From a checkpoint of a small transformer trained on Wikipedia.
Size: 15 layers, width 512, 4 heads of 128, MLP 1344 GeGLU, vocabulary 50257, 98.2M parameters.
Training: a variant of Adam for these matrices, 580M tokens, 8844 steps.
Each number is 200 + 30 x the weight over its row's rms, rounded and kept within 0 to 999. Layers, rows and columns count from 0. The size before them is the row's rms in percent of the matrix's.

# q: layer 11 attention query, 512x512, rms 0.0246, rows 407-506, columns 320-351
# k: layer 11 attention key, 512x512, rms 0.025, rows 407-506, columns 320-351
q407,087,199,155,155,173,159,176,220,165,159,207,188,213,154,192,228,173,177,228,191,239,220,260,188,156,219,224,240,185,229,184,215,169
k407,092,203,216,181,186,187,228,163,191,203,207,262,160,224,218,229,204,210,142,188,174,198,158,182,228,225,275,254,199,173,186,209,192
q408,091,176,176,163,222,232,214,212,256,198,165,178,218,186,200,179,188,118,214,190,211,204,221,177,178,217,249,205,174,153,184,216,215
k408,091,218,261,200,218,215,186,220,193,221,196,233,220,193,191,162,200,166,204,223,213,199,157,208,197,205,223,148,177,214,233,222,188
q409,086,220,226,209,169,204,155,201,199,199,248,237,222,169,202,240,138,197,165,179,225,254,197,215,194,220,159,187,161,232,224,204,149
k409,088,201,230,184,233,178,204,176,209,224,149,183,201,201,229,223,193,211,167,190,204,197,183,234,206,175,244,222,150,200,192,169,165
q410,098,255,178,183,201,189,191,186,286,220,196,216,232,130,189,208,214,222,232,171,156,255,206,185,203,255,206,185,155,198,219,155,226
k410,093,232,180,205,221,197,255,162,160,226,260,233,236,211,189,210,175,147,216,194,239,219,208,184,177,179,221,253,170,222,187,151,184
q411,092,222,178,224,176,270,159,214,215,176,139,199,189,147,171,205,185,280,210,169,213,216,191,140,155,148,221,227,193,142,219,194,176
k411,094,234,182,179,199,156,194,174,205,259,171,204,236,206,224,219,264,198,148,207,187,248,167,231,187,205,228,165,255,155,182,162,154
q412,092,180,231,164,172,240,176,247,228,243,274,203,196,192,222,192,187,199,188,238,192,241,233,216,229,212,162,220,235,272,183,255,189
k412,094,174,170,220,186,190,222,159,187,209,161,208,170,164,239,206,165,214,117,224,225,123,183,226,216,189,250,227,242,207,239,206,180
q413,099,192,175,229,223,183,226,166,210,139,227,182,213,153,228,185,233,230,236,177,193,222,224,190,171,204,200,206,247,211,205,168,202
k413,092,180,180,164,187,165,167,216,170,177,202,195,123,195,208,229,213,241,167,213,171,152,176,191,215,198,207,244,181,208,239,208,232
q414,087,231,268,243,213,203,192,238,253,251,200,240,175,187,240,188,226,186,220,188,214,192,233,239,192,227,205,160,259,223,190,208,180
k414,075,223,227,180,162,170,181,183,239,246,203,238,249,216,253,201,215,156,228,178,196,203,137,200,195,178,228,153,187,193,197,154,191
q415,089,205,202,257,236,225,156,179,164,198,170,204,188,138,217,183,193,236,180,182,185,210,176,220,205,181,184,194,185,241,173,203,154
k415,102,160,193,149,166,167,184,186,185,232,151,144,199,184,229,237,165,235,148,180,207,209,261,194,162,135,253,258,263,189,208,154,198
q416,092,227,229,122,212,215,204,184,128,212,198,162,226,173,193,131,180,225,191,215,193,237,197,188,212,174,153,137,187,234,210,211,127
k416,094,178,182,197,194,171,177,192,240,159,212,175,164,207,205,238,239,218,176,212,179,207,146,205,234,225,257,280,264,203,203,177,187
q417,097,233,199,211,207,168,233,215,184,207,216,194,187,237,159,193,182,190,195,260,207,198,213,180,210,187,181,190,181,188,197,226,239
k417,090,228,190,159,175,220,212,184,230,106,212,200,178,217,193,227,135,206,208,194,213,180,200,211,177,192,184,211,227,256,192,157,200
q418,107,158,218,186,214,192,188,174,212,231,234,203,203,233,220,170,224,167,197,244,265,175,251,198,259,209,182,191,186,251,166,189,267
k418,102,213,206,235,213,213,160,184,214,225,193,248,201,223,203,183,159,229,168,176,196,205,205,212,214,173,186,212,207,158,241,245,163
q419,099,185,277,216,172,201,240,210,147,204,232,256,175,190,209,220,190,202,218,193,214,207,162,198,240,238,221,260,153,222,172,168,213
k419,099,164,204,178,192,204,226,174,167,233,222,197,256,200,232,262,180,212,225,152,147,175,226,205,205,161,209,245,170,193,185,138,184
q420,096,192,214,156,210,264,168,233,248,227,256,189,223,175,223,208,180,235,209,247,183,231,211,197,223,199,151,141,229,225,175,229,194
k420,106,181,183,258,254,153,170,167,183,178,143,195,190,209,197,224,209,248,144,176,174,154,194,227,179,205,231,265,234,220,188,228,158
q421,091,230,209,221,195,191,133,170,178,224,234,199,201,193,239,181,208,224,201,213,210,185,222,179,184,132,169,206,208,259,207,213,200
k421,083,134,159,165,206,175,218,193,168,138,161,148,137,169,180,198,202,220,279,211,205,164,203,237,199,229,182,252,230,221,231,183,219
q422,100,174,183,209,173,173,164,188,222,148,248,157,225,160,217,214,201,231,184,202,167,225,178,198,174,228,207,159,225,229,219,197,165
k422,082,141,178,182,201,222,170,230,178,188,219,155,201,175,156,217,243,181,234,262,198,196,227,178,187,239,183,209,153,197,201,233,172
q423,095,250,214,220,243,200,245,171,230,194,145,212,195,196,129,184,226,194,194,162,163,188,162,183,128,196,226,198,151,147,211,199,214
k423,106,201,239,215,252,221,198,172,246,211,243,236,212,191,213,170,178,172,256,175,220,212,187,221,217,207,231,194,180,209,159,182,175
q424,097,191,177,229,190,179,231,213,230,168,181,218,183,283,191,213,185,191,220,215,189,161,200,242,217,213,231,182,221,165,208,159,197
k424,104,212,220,251,178,262,197,169,224,237,239,281,179,243,199,195,210,144,225,148,189,198,175,157,231,178,188,164,160,189,219,222,199
q425,101,215,213,157,190,185,190,230,199,165,206,181,237,206,197,214,160,202,192,176,258,250,204,165,219,168,204,162,194,201,180,185,157
k425,088,255,256,241,213,211,160,226,192,214,162,221,245,273,221,195,238,199,199,182,245,175,218,192,196,189,212,226,230,182,156,169,192
q426,103,175,165,150,230,236,201,221,171,183,129,176,164,165,203,255,191,216,220,240,224,202,183,175,140,174,227,237,228,201,227,133,194
k426,098,232,241,170,193,172,207,210,216,215,164,219,196,204,183,178,188,189,246,197,204,203,232,203,203,186,214,189,185,230,224,216,245
q427,106,230,208,176,191,267,179,196,173,225,216,191,179,211,235,178,164,178,165,255,230,135,202,225,219,150,169,166,230,195,194,231,181
k427,105,176,161,150,281,204,198,194,144,194,234,133,241,191,204,197,179,176,211,195,179,176,210,224,175,196,184,243,224,201,141,244,228
q428,094,213,192,208,211,169,198,228,185,234,173,214,215,249,191,213,168,202,235,158,217,254,205,180,188,220,229,205,163,150,233,171,216
k428,079,293,250,147,178,182,204,192,226,228,168,243,232,202,193,220,205,160,183,218,233,208,182,176,232,208,224,179,180,207,186,129,257
q429,093,138,165,260,169,263,182,190,215,238,242,219,229,166,237,247,200,244,159,210,200,189,187,253,200,198,191,218,204,159,231,218,200
k429,115,161,171,221,174,170,189,193,177,176,160,185,188,175,192,220,207,268,197,184,197,182,247,184,178,214,176,264,192,235,217,190,175
q430,097,210,206,275,178,210,186,141,178,234,196,185,150,186,211,209,246,193,152,178,215,153,173,210,207,205,211,298,151,207,212,178,231
k430,111,254,225,185,158,207,223,227,198,165,211,210,249,218,227,207,200,168,269,201,198,229,195,205,219,170,209,178,167,194,227,216,230
q431,095,234,159,218,185,211,241,224,179,212,201,227,194,185,183,218,231,193,233,172,221,176,223,174,160,180,219,214,220,215,187,161,198
k431,079,201,188,197,215,157,138,188,239,249,196,223,187,166,194,204,188,162,240,196,180,192,211,177,263,139,206,203,164,197,175,164,203
q432,098,189,218,214,124,182,181,200,176,139,257,196,233,190,193,270,178,199,202,233,180,197,193,204,210,209,255,283,217,173,199,193,193
k432,106,238,177,209,173,266,225,237,196,204,155,216,193,203,200,211,223,225,225,180,219,208,199,204,212,185,157,201,124,203,202,176,213
q433,108,229,207,179,195,206,220,145,144,205,165,173,182,196,190,224,249,156,219,196,200,196,201,179,185,247,265,222,171,214,227,167,212
k433,091,186,241,216,149,153,195,204,222,150,214,188,185,241,165,227,202,186,198,188,166,188,161,207,208,216,210,176,207,209,202,210,197
q434,095,147,211,181,196,182,224,182,207,203,185,235,238,179,174,253,180,225,131,231,207,213,202,219,184,195,186,189,233,230,195,209,188
k434,112,195,178,223,249,177,216,208,211,158,174,139,170,187,151,210,209,212,198,186,204,219,224,249,168,217,147,232,213,201,237,243,148
q435,107,248,234,161,165,175,149,170,207,219,233,210,196,211,202,190,198,219,200,226,239,192,195,219,218,188,164,153,244,265,188,270,196
k435,085,192,168,215,181,183,162,179,211,142,193,154,177,166,234,225,174,262,189,173,202,229,214,183,208,167,162,242,206,221,196,288,150
q436,109,218,215,230,169,249,141,221,209,185,232,219,176,209,238,198,170,193,253,238,205,167,218,254,240,155,131,182,168,221,169,215,174
k436,096,267,202,161,234,210,181,219,180,194,172,249,260,173,227,219,198,242,227,183,231,202,211,203,210,141,211,204,197,195,125,208,181
q437,096,217,178,204,201,204,186,168,253,230,202,203,173,195,223,176,189,205,213,193,133,193,193,169,178,261,168,176,270,266,183,213,212
k437,097,244,134,143,213,200,229,153,251,145,220,234,201,221,200,177,217,115,216,211,176,237,190,205,241,169,208,148,202,145,184,153,199
q438,101,235,213,214,166,214,177,193,157,181,185,182,200,194,200,240,162,218,149,169,235,169,169,223,253,231,188,192,237,187,159,186,282
k438,103,213,201,157,174,264,253,197,201,217,202,213,160,223,189,190,193,195,159,245,196,146,157,188,241,177,180,139,144,213,200,210,231
q439,107,206,160,205,232,239,167,221,219,186,219,172,229,174,265,258,237,182,262,180,166,247,177,168,185,233,231,211,206,205,172,215,173
k439,094,180,161,192,169,210,253,202,196,223,229,176,237,185,194,207,161,190,181,200,241,211,179,235,257,195,216,159,198,198,218,134,271
q440,095,210,250,211,143,181,243,188,237,198,193,209,186,235,167,206,199,175,238,192,178,182,225,224,232,179,172,219,187,149,201,138,189
k440,105,236,230,203,208,210,215,256,199,238,199,221,218,223,209,188,178,151,167,156,202,232,200,187,207,205,200,186,179,165,195,262,187
q441,113,148,147,281,192,187,234,194,203,242,204,230,197,261,251,191,240,155,207,215,196,181,181,186,175,189,251,198,219,204,194,189,231
k441,093,183,260,171,184,158,240,223,263,233,197,163,185,236,161,210,209,174,191,238,195,203,193,153,249,186,240,138,223,203,182,193,224
q442,100,190,175,238,179,217,165,195,217,145,172,193,224,186,234,226,262,172,181,159,106,207,192,179,189,255,216,211,219,227,244,215,234
k442,116,175,173,216,174,151,178,201,235,233,189,234,220,235,195,211,224,165,236,213,182,200,179,210,170,227,206,160,96,152,249,186,255
q443,107,210,225,180,200,228,196,253,156,190,203,218,213,224,207,176,211,150,240,207,207,202,240,189,195,185,221,238,199,200,223,169,190
k443,087,228,192,137,240,237,221,207,195,253,230,186,206,219,205,224,203,172,251,219,251,187,205,154,211,171,223,171,194,215,165,166,256
q444,106,184,194,170,180,165,188,166,205,192,191,152,211,161,142,205,217,203,174,190,199,201,179,164,187,198,206,181,188,176,156,155,214
k444,114,214,211,260,211,210,173,216,209,152,227,181,215,180,196,196,223,243,198,183,204,182,211,239,218,209,217,185,224,221,218,271,200
q445,103,191,219,151,245,252,209,180,185,206,232,208,199,160,173,153,159,210,136,203,201,185,213,214,177,141,148,141,193,156,174,217,192
k445,090,150,201,211,211,219,216,190,193,179,205,196,187,186,191,214,188,221,178,230,177,175,232,265,197,196,190,273,206,208,199,214,166
q446,102,190,185,188,143,212,212,226,202,173,210,207,233,123,222,244,159,249,177,207,221,159,158,230,203,201,201,225,208,245,208,194,212
k446,106,213,159,238,198,198,169,219,206,190,160,188,240,207,228,189,211,216,142,242,232,235,226,198,196,217,218,120,218,199,210,210,201
q447,106,203,171,209,257,193,252,123,206,225,181,201,193,187,144,194,213,185,210,154,198,236,215,213,233,155,207,185,218,139,198,199,217
k447,097,208,223,262,191,226,135,189,200,157,173,257,180,122,179,166,224,252,200,185,185,177,212,230,234,216,179,213,199,158,217,239,191
q448,115,188,224,147,227,212,237,152,254,203,197,209,200,223,191,238,256,174,208,181,162,195,213,209,211,131,194,205,173,145,259,249,206
k448,111,190,204,211,203,184,238,234,167,182,175,142,185,184,149,230,186,185,234,228,196,199,143,149,205,185,191,248,225,186,221,234,209
q449,099,226,268,139,176,146,213,224,194,235,207,192,160,181,184,204,215,189,177,181,203,199,200,201,158,161,158,255,211,209,219,180,170
k449,098,230,205,191,234,186,229,179,189,211,199,168,214,190,203,197,188,228,146,185,258,179,226,197,149,193,188,194,227,190,204,198,212
q450,110,152,203,170,238,210,270,179,141,150,237,181,220,185,232,148,194,161,207,185,156,208,183,176,130,206,242,267,225,103,217,191,205
k450,102,168,221,151,238,174,264,198,189,223,234,160,195,190,213,182,230,167,173,184,195,192,216,197,160,197,257,226,237,174,193,209,213
q451,109,190,174,201,196,246,172,233,238,196,144,196,212,175,191,136,223,233,150,187,209,203,211,159,220,201,194,224,122,237,188,273,268
k451,113,230,193,240,180,218,225,172,179,206,212,180,198,176,173,226,173,257,187,220,204,201,220,191,243,212,184,234,195,214,210,209,219
q452,094,215,206,189,195,170,245,267,121,130,238,161,228,178,220,203,235,209,205,201,187,231,230,259,236,197,187,179,158,263,199,183,221
k452,178,215,233,212,206,205,206,233,222,255,187,233,193,199,210,184,215,117,203,221,213,188,168,178,197,215,252,164,177,155,183,154,238
q453,149,186,206,226,153,208,191,190,202,208,145,168,185,228,208,175,219,152,253,184,177,165,178,186,223,222,256,195,202,192,207,163,227
k453,082,211,195,161,223,187,225,264,207,223,246,237,183,226,173,185,159,169,233,247,203,197,232,122,240,182,225,134,176,202,207,176,218
q454,114,223,169,215,215,212,253,209,180,224,209,194,197,183,190,163,201,236,152,219,226,192,187,172,176,194,177,195,266,241,256,203,192
k454,089,191,219,253,171,199,166,199,165,189,145,204,172,170,213,189,240,221,175,215,186,203,187,256,195,219,212,256,214,197,243,204,159
q455,101,205,173,221,232,179,183,189,187,235,186,213,157,214,196,219,210,185,172,198,148,210,145,223,187,204,189,150,223,206,230,224,206
k455,129,201,178,218,159,122,186,168,204,241,216,240,192,208,195,216,242,188,210,188,188,195,149,182,167,222,244,186,199,194,222,168,240
q456,114,164,192,206,194,233,172,196,215,186,182,224,237,253,224,220,161,176,194,147,194,261,204,184,197,238,186,213,241,258,175,226,140
k456,102,243,181,233,148,169,175,171,210,219,201,177,224,186,215,193,231,165,242,165,186,296,187,213,192,205,184,253,186,220,166,179,171
q457,108,223,178,177,235,221,187,204,130,183,206,188,212,219,193,181,144,207,161,241,155,238,188,206,191,246,184,216,198,180,207,229,147
k457,122,197,223,229,192,222,161,216,206,196,186,179,202,219,171,194,171,186,218,190,229,198,166,198,222,243,233,220,213,188,229,233,134
q458,113,142,255,210,204,222,235,244,210,183,219,143,208,151,231,146,222,181,211,171,213,202,226,132,164,185,224,249,209,156,232,186,239
k458,111,188,246,187,263,146,245,185,192,179,243,205,182,189,251,180,257,175,175,181,188,218,133,196,183,131,215,264,216,235,163,177,233
q459,114,199,209,228,127,244,121,200,186,251,236,211,261,183,248,228,197,230,192,196,172,159,188,214,196,230,179,226,168,259,162,206,213
k459,107,205,150,176,166,255,131,212,226,217,193,161,215,196,182,203,209,228,215,196,201,228,223,172,241,196,159,179,155,180,162,235,239
q460,098,203,174,195,229,217,196,249,209,132,245,217,209,239,210,179,197,166,261,225,130,217,225,167,168,175,197,174,253,200,200,205,155
k460,100,214,230,187,182,126,201,201,197,204,153,204,185,260,216,207,170,189,189,249,192,220,239,229,198,180,230,217,213,207,194,173,197
q461,116,193,198,222,176,223,216,220,165,239,187,214,165,178,171,201,161,250,198,168,189,190,236,223,209,227,219,237,195,202,241,197,191
k461,112,255,203,215,186,176,229,173,190,216,227,179,180,193,174,189,178,200,177,136,241,205,217,183,211,210,186,242,231,217,225,208,135
q462,112,170,158,159,134,183,197,193,177,203,232,176,169,178,213,235,158,210,219,240,250,208,216,195,184,198,192,212,217,193,242,159,222
k462,099,204,208,231,170,187,178,221,209,150,226,171,190,238,168,183,171,251,235,208,223,173,195,220,193,161,198,214,176,169,175,200,192
q463,114,181,191,203,186,199,207,191,216,185,176,194,194,243,269,228,246,208,230,185,217,175,186,252,156,202,187,280,163,248,235,165,242
k463,115,186,240,214,152,122,213,194,230,226,185,177,224,206,227,175,255,137,238,177,184,240,188,196,153,213,230,166,171,194,219,185,227
q464,116,150,197,276,194,113,233,178,183,208,240,235,186,195,176,180,197,193,194,163,209,239,214,169,200,224,258,244,194,229,169,224,214
k464,109,173,168,274,163,199,177,179,160,140,191,236,233,208,188,219,279,183,186,144,163,234,227,206,208,218,224,236,260,143,205,237,175
q465,105,195,220,127,242,241,224,208,268,206,160,195,270,234,242,208,263,182,144,153,169,230,208,237,252,175,177,106,263,176,227,242,140
k465,099,175,171,179,244,232,175,177,281,204,161,250,200,209,168,229,157,192,257,171,184,227,193,242,226,218,144,246,192,193,262,239,189
q466,103,134,177,221,213,194,211,195,195,202,210,218,184,170,183,142,211,205,176,154,147,252,272,162,207,176,158,154,224,208,231,199,140
k466,100,206,203,227,274,142,214,240,198,196,190,181,180,152,207,169,179,161,176,197,214,209,197,201,210,202,161,208,278,156,182,202,203
q467,104,209,139,146,178,232,220,201,181,158,175,220,189,227,190,222,202,182,180,239,227,220,190,163,243,192,208,185,175,195,133,211,197
k467,101,175,189,192,132,203,167,168,252,165,209,202,229,240,148,203,153,205,270,234,146,195,206,225,216,156,182,219,194,227,203,191,219
q468,118,234,179,204,230,201,172,243,237,219,198,190,218,239,220,216,169,181,225,250,247,218,204,185,227,183,190,218,186,238,207,210,159
k468,115,224,241,207,163,207,141,159,217,178,196,205,202,173,204,172,212,161,206,172,171,201,227,194,155,228,246,251,204,222,162,219,168
q469,111,179,232,251,202,165,227,167,220,181,216,180,218,181,184,203,197,217,131,185,194,228,179,106,194,207,189,225,196,197,194,197,205
k469,113,233,221,198,212,176,165,187,175,218,172,209,232,193,254,212,244,219,201,204,210,213,151,176,195,232,180,152,165,193,179,176,208
q470,116,179,207,211,192,159,198,210,207,202,203,181,243,215,143,202,166,162,227,189,177,236,245,192,188,253,174,225,167,206,183,212,207
k470,111,209,208,203,110,225,208,196,190,189,217,195,203,179,219,161,230,121,237,179,156,220,218,195,175,207,217,222,176,169,180,201,217
q471,108,193,197,199,195,218,171,125,192,197,174,172,187,181,226,200,145,208,224,174,176,209,203,203,211,239,190,220,237,166,221,200,204
k471,107,199,235,236,201,237,196,213,176,223,228,196,186,180,195,191,200,180,219,204,233,173,157,177,228,158,246,182,230,151,161,244,198
q472,112,211,133,230,220,225,193,182,244,194,203,208,197,226,134,180,227,184,271,175,178,242,239,229,189,219,173,212,147,164,208,187,180
k472,107,239,143,237,140,223,162,216,168,180,165,129,205,201,186,194,234,135,239,184,219,208,187,204,219,243,219,200,184,171,211,206,196
q473,119,222,226,223,210,190,236,171,262,229,205,239,170,172,205,177,246,209,174,125,178,162,176,198,239,181,191,166,223,161,207,226,194
k473,109,209,179,212,231,214,189,173,241,230,176,229,202,141,198,212,193,230,157,154,215,211,187,189,227,197,184,189,227,164,228,203,215
q474,114,240,229,203,171,255,143,213,214,227,195,235,190,217,211,192,160,237,259,223,239,140,165,201,183,216,210,196,171,212,191,217,200
k474,112,250,198,199,175,228,187,222,227,139,211,206,235,228,224,143,157,238,233,237,214,176,198,176,208,202,180,165,171,197,225,183,166
q475,111,245,209,159,198,171,208,253,258,175,220,186,185,202,200,125,212,207,211,203,170,198,217,186,202,223,188,198,230,177,144,217,220
k475,109,247,200,196,226,204,197,227,207,195,171,217,171,232,205,217,195,197,237,209,148,208,225,197,179,214,180,152,165,158,179,179,180
q476,105,215,220,268,196,195,230,159,227,174,206,233,152,227,160,172,234,145,217,210,162,234,188,216,228,160,230,224,215,147,254,185,159
k476,102,212,204,211,206,193,212,181,200,146,193,163,196,212,218,191,177,220,232,171,184,196,195,213,222,210,175,254,204,127,257,232,143
q477,107,256,193,158,212,139,246,164,176,264,173,219,195,222,192,201,218,170,167,203,217,181,211,209,155,180,191,126,225,203,209,183,225
k477,105,156,225,152,281,181,177,260,173,199,177,235,191,207,228,177,173,227,208,281,210,194,226,195,160,232,188,151,184,239,213,183,174
q478,107,217,179,182,222,242,208,207,192,241,225,214,181,191,160,187,185,227,235,170,184,186,244,221,217,199,205,197,192,173,251,230,203
k478,104,211,201,235,221,170,241,186,207,219,228,194,179,195,181,196,175,206,231,149,213,174,193,185,187,210,174,274,242,205,205,191,167
q479,108,165,206,237,176,212,217,227,189,173,247,143,295,191,175,282,163,195,188,184,141,273,192,187,207,212,228,222,240,177,181,211,171
k479,107,165,186,212,216,228,157,202,182,182,192,215,224,218,184,199,183,191,146,190,233,197,194,173,236,185,202,220,184,198,174,188,227
q480,111,160,207,196,216,163,243,211,171,250,224,218,215,189,239,185,148,216,189,236,191,183,205,169,196,213,192,167,166,204,208,209,223
k480,106,193,256,172,204,217,228,199,169,276,258,164,152,153,203,235,165,245,172,212,190,219,204,123,202,194,170,234,185,201,205,204,215
q481,116,234,165,143,186,169,215,169,233,249,181,228,229,228,168,246,158,166,153,196,190,238,220,207,198,196,207,222,200,277,215,190,204
k481,112,226,191,192,207,224,185,166,202,195,179,210,185,232,173,214,184,202,168,227,196,239,206,208,197,225,207,214,239,213,183,208,212
q482,104,203,206,214,229,228,218,181,217,245,190,220,169,161,246,178,217,210,237,198,229,121,198,250,182,150,188,245,225,165,230,246,226
k482,099,241,216,208,232,143,199,234,156,242,164,212,210,156,264,198,236,222,163,146,255,180,176,196,204,171,196,183,256,197,201,227,188
q483,123,183,201,211,192,205,195,200,214,295,200,193,188,176,228,227,254,160,178,172,193,204,212,227,209,198,187,214,223,226,194,228,185
k483,116,216,203,207,178,175,159,182,169,203,204,155,165,157,194,212,253,181,155,205,190,183,181,221,206,212,188,253,256,181,202,245,229
q484,112,165,160,153,257,198,183,217,194,161,159,167,206,236,188,189,232,129,238,201,231,156,196,189,158,222,167,125,182,208,178,133,225
k484,107,182,175,181,216,188,208,227,186,180,199,196,182,202,233,181,201,133,230,210,178,205,228,223,201,208,219,173,214,209,173,156,220
q485,120,198,175,171,184,205,193,235,202,249,233,193,217,216,155,221,206,187,192,255,191,194,212,219,224,198,217,187,163,210,179,190,225
k485,115,185,143,236,161,203,191,239,177,196,252,194,193,146,139,202,185,186,224,219,228,209,199,173,207,230,226,209,208,208,180,196,228
q486,104,216,238,222,206,193,179,212,176,235,210,162,217,200,194,163,195,214,263,225,226,112,191,209,183,172,177,273,210,180,184,197,220
k486,099,221,170,156,160,198,196,198,150,181,216,146,146,204,203,194,249,252,241,185,230,154,238,192,178,189,225,199,203,207,232,234,220
q487,111,199,199,198,182,163,155,218,190,246,170,248,153,188,261,182,228,251,187,169,229,218,186,230,218,233,158,143,238,198,193,222,162
k487,109,224,175,200,177,179,177,157,220,262,209,222,183,149,196,203,220,243,175,197,235,250,170,211,248,188,205,138,227,229,207,223,218
q488,110,175,227,267,252,133,220,217,227,198,208,220,195,196,162,159,193,180,243,159,196,217,191,144,194,200,221,220,128,164,195,205,267
k488,106,174,221,197,176,189,263,235,166,216,241,207,236,190,244,260,241,197,193,179,192,203,211,205,164,199,202,187,203,187,172,178,201
q489,124,194,133,249,192,217,191,191,191,193,169,195,195,212,174,210,198,262,152,196,191,191,208,187,249,237,206,228,205,207,209,192,228
k489,118,240,180,264,138,205,158,202,179,189,139,205,208,221,204,188,176,198,228,187,185,218,157,230,241,220,186,224,182,184,201,197,201
q490,110,161,198,177,204,263,217,241,267,168,196,207,241,229,208,205,210,234,245,227,172,205,225,238,233,173,208,241,187,193,215,209,223
k490,105,150,214,223,173,177,194,239,230,207,198,182,165,223,202,167,181,194,277,236,185,209,164,211,205,202,155,255,154,214,193,206,150
q491,104,231,167,258,192,172,150,250,244,239,221,165,218,196,147,180,202,198,194,162,209,270,168,156,171,216,224,176,214,218,161,190,232
k491,103,229,219,286,174,190,206,257,173,163,263,142,202,181,167,202,189,215,203,203,180,214,184,189,210,208,232,244,221,205,202,207,224
q492,110,178,212,191,149,222,216,205,139,134,181,167,224,158,207,193,175,266,169,214,231,142,205,180,182,208,218,240,197,230,191,184,213
k492,104,177,219,293,209,237,182,225,169,153,167,186,185,253,161,173,218,190,176,213,192,185,191,241,242,221,241,185,222,169,170,206,181
q493,117,182,206,243,164,199,174,198,232,291,216,188,222,233,177,214,154,201,203,184,173,212,177,176,230,185,175,182,187,215,194,177,229
k493,109,174,170,188,154,240,207,196,195,251,190,179,205,189,228,192,177,221,215,193,182,222,218,145,203,209,163,150,207,214,151,204,189
q494,103,187,195,151,181,201,159,238,169,136,214,224,205,162,213,202,223,134,220,247,199,173,172,198,208,230,212,214,144,205,214,201,230
k494,106,199,201,182,140,235,201,231,229,174,267,173,180,175,208,226,208,186,229,208,160,131,202,184,137,178,192,292,137,173,184,244,221
q495,111,229,192,191,207,203,193,190,198,193,173,186,143,174,156,165,198,212,160,155,230,175,229,177,268,204,176,186,162,162,170,200,238
k495,108,119,213,195,176,221,199,204,258,213,246,218,192,190,215,197,171,177,211,173,215,197,180,198,216,210,177,201,170,201,194,185,221
q496,117,181,177,209,147,169,156,261,210,222,237,160,211,196,160,230,203,198,220,247,204,203,233,240,216,187,236,196,211,221,168,205,218
k496,110,223,179,169,186,246,188,217,187,126,228,185,168,204,127,203,186,217,230,184,177,166,209,205,178,198,205,255,195,199,177,234,222
q497,110,250,183,230,211,183,168,237,242,246,223,236,184,209,213,155,231,157,200,213,230,197,250,225,178,225,202,184,204,229,133,253,234
k497,106,221,150,209,164,215,176,211,203,254,232,203,170,149,208,232,210,185,199,248,237,213,198,203,187,185,215,166,178,264,218,178,202
q498,112,227,174,176,227,240,132,245,162,185,151,145,188,245,169,193,209,165,259,229,168,177,211,194,200,212,203,202,190,263,181,226,212
k498,110,243,167,196,159,205,187,220,217,180,184,189,183,227,204,176,209,142,250,233,204,193,174,200,185,214,213,201,158,218,193,184,247
q499,108,219,211,253,194,199,176,226,229,231,150,221,192,165,165,193,156,236,215,216,190,153,175,226,244,256,202,174,221,197,184,228,199
k499,103,256,189,268,213,214,178,192,209,170,232,246,197,188,166,228,279,222,214,140,172,204,253,212,242,178,202,264,180,172,208,152,148
q500,104,191,190,152,198,224,196,230,189,180,204,261,229,216,165,203,205,187,301,246,215,155,189,223,248,227,183,203,175,204,176,191,233
k500,103,223,150,132,173,204,251,183,219,161,223,205,176,218,164,196,195,197,227,205,183,201,219,208,153,169,218,202,191,188,184,163,219
q501,120,157,208,267,160,173,232,190,198,203,235,208,157,212,236,165,134,250,169,216,170,158,214,162,201,119,168,255,199,160,173,166,169
k501,114,183,205,208,241,224,254,182,202,193,186,215,224,285,197,170,148,219,212,150,205,177,181,151,210,167,148,173,217,145,202,197,197
q502,111,204,177,210,178,217,215,242,183,199,236,186,233,188,235,204,178,210,235,188,254,187,180,152,232,228,174,224,185,217,197,220,273
k502,109,204,211,263,187,270,240,271,201,196,193,152,229,168,188,210,195,179,255,249,196,171,204,193,217,184,211,178,195,179,250,167,243
q503,108,238,283,191,183,171,176,209,257,230,213,163,261,179,259,234,202,217,206,183,152,221,145,206,208,227,194,224,199,197,182,212,239
k503,106,232,175,185,240,146,167,211,241,194,183,244,264,206,254,206,188,193,205,164,203,225,204,217,170,182,194,143,162,245,172,187,226
q504,105,169,203,207,230,205,206,217,183,179,185,179,191,175,255,245,193,137,149,185,169,206,189,186,197,178,150,165,212,209,246,212,173
k504,104,130,190,162,235,192,255,176,193,221,171,166,211,183,200,197,166,184,206,211,183,161,125,208,166,169,219,198,207,230,234,200,210
q505,106,179,204,209,231,219,183,200,288,184,186,208,217,214,170,191,165,211,169,208,124,210,199,228,213,239,218,182,203,206,187,224,208
k505,101,216,184,204,221,207,206,233,163,186,210,199,206,226,194,202,155,175,254,212,157,206,206,171,179,199,184,142,186,167,219,186,200
q506,112,238,217,212,204,207,221,135,193,220,192,207,133,212,208,189,162,201,166,211,212,134,162,199,156,167,218,197,292,187,260,192,205
k506,107,204,191,221,221,147,212,185,203,274,172,215,241,188,263,192,202,246,178,221,206,223,151,177,153,145,181,202,227,195,241,197,206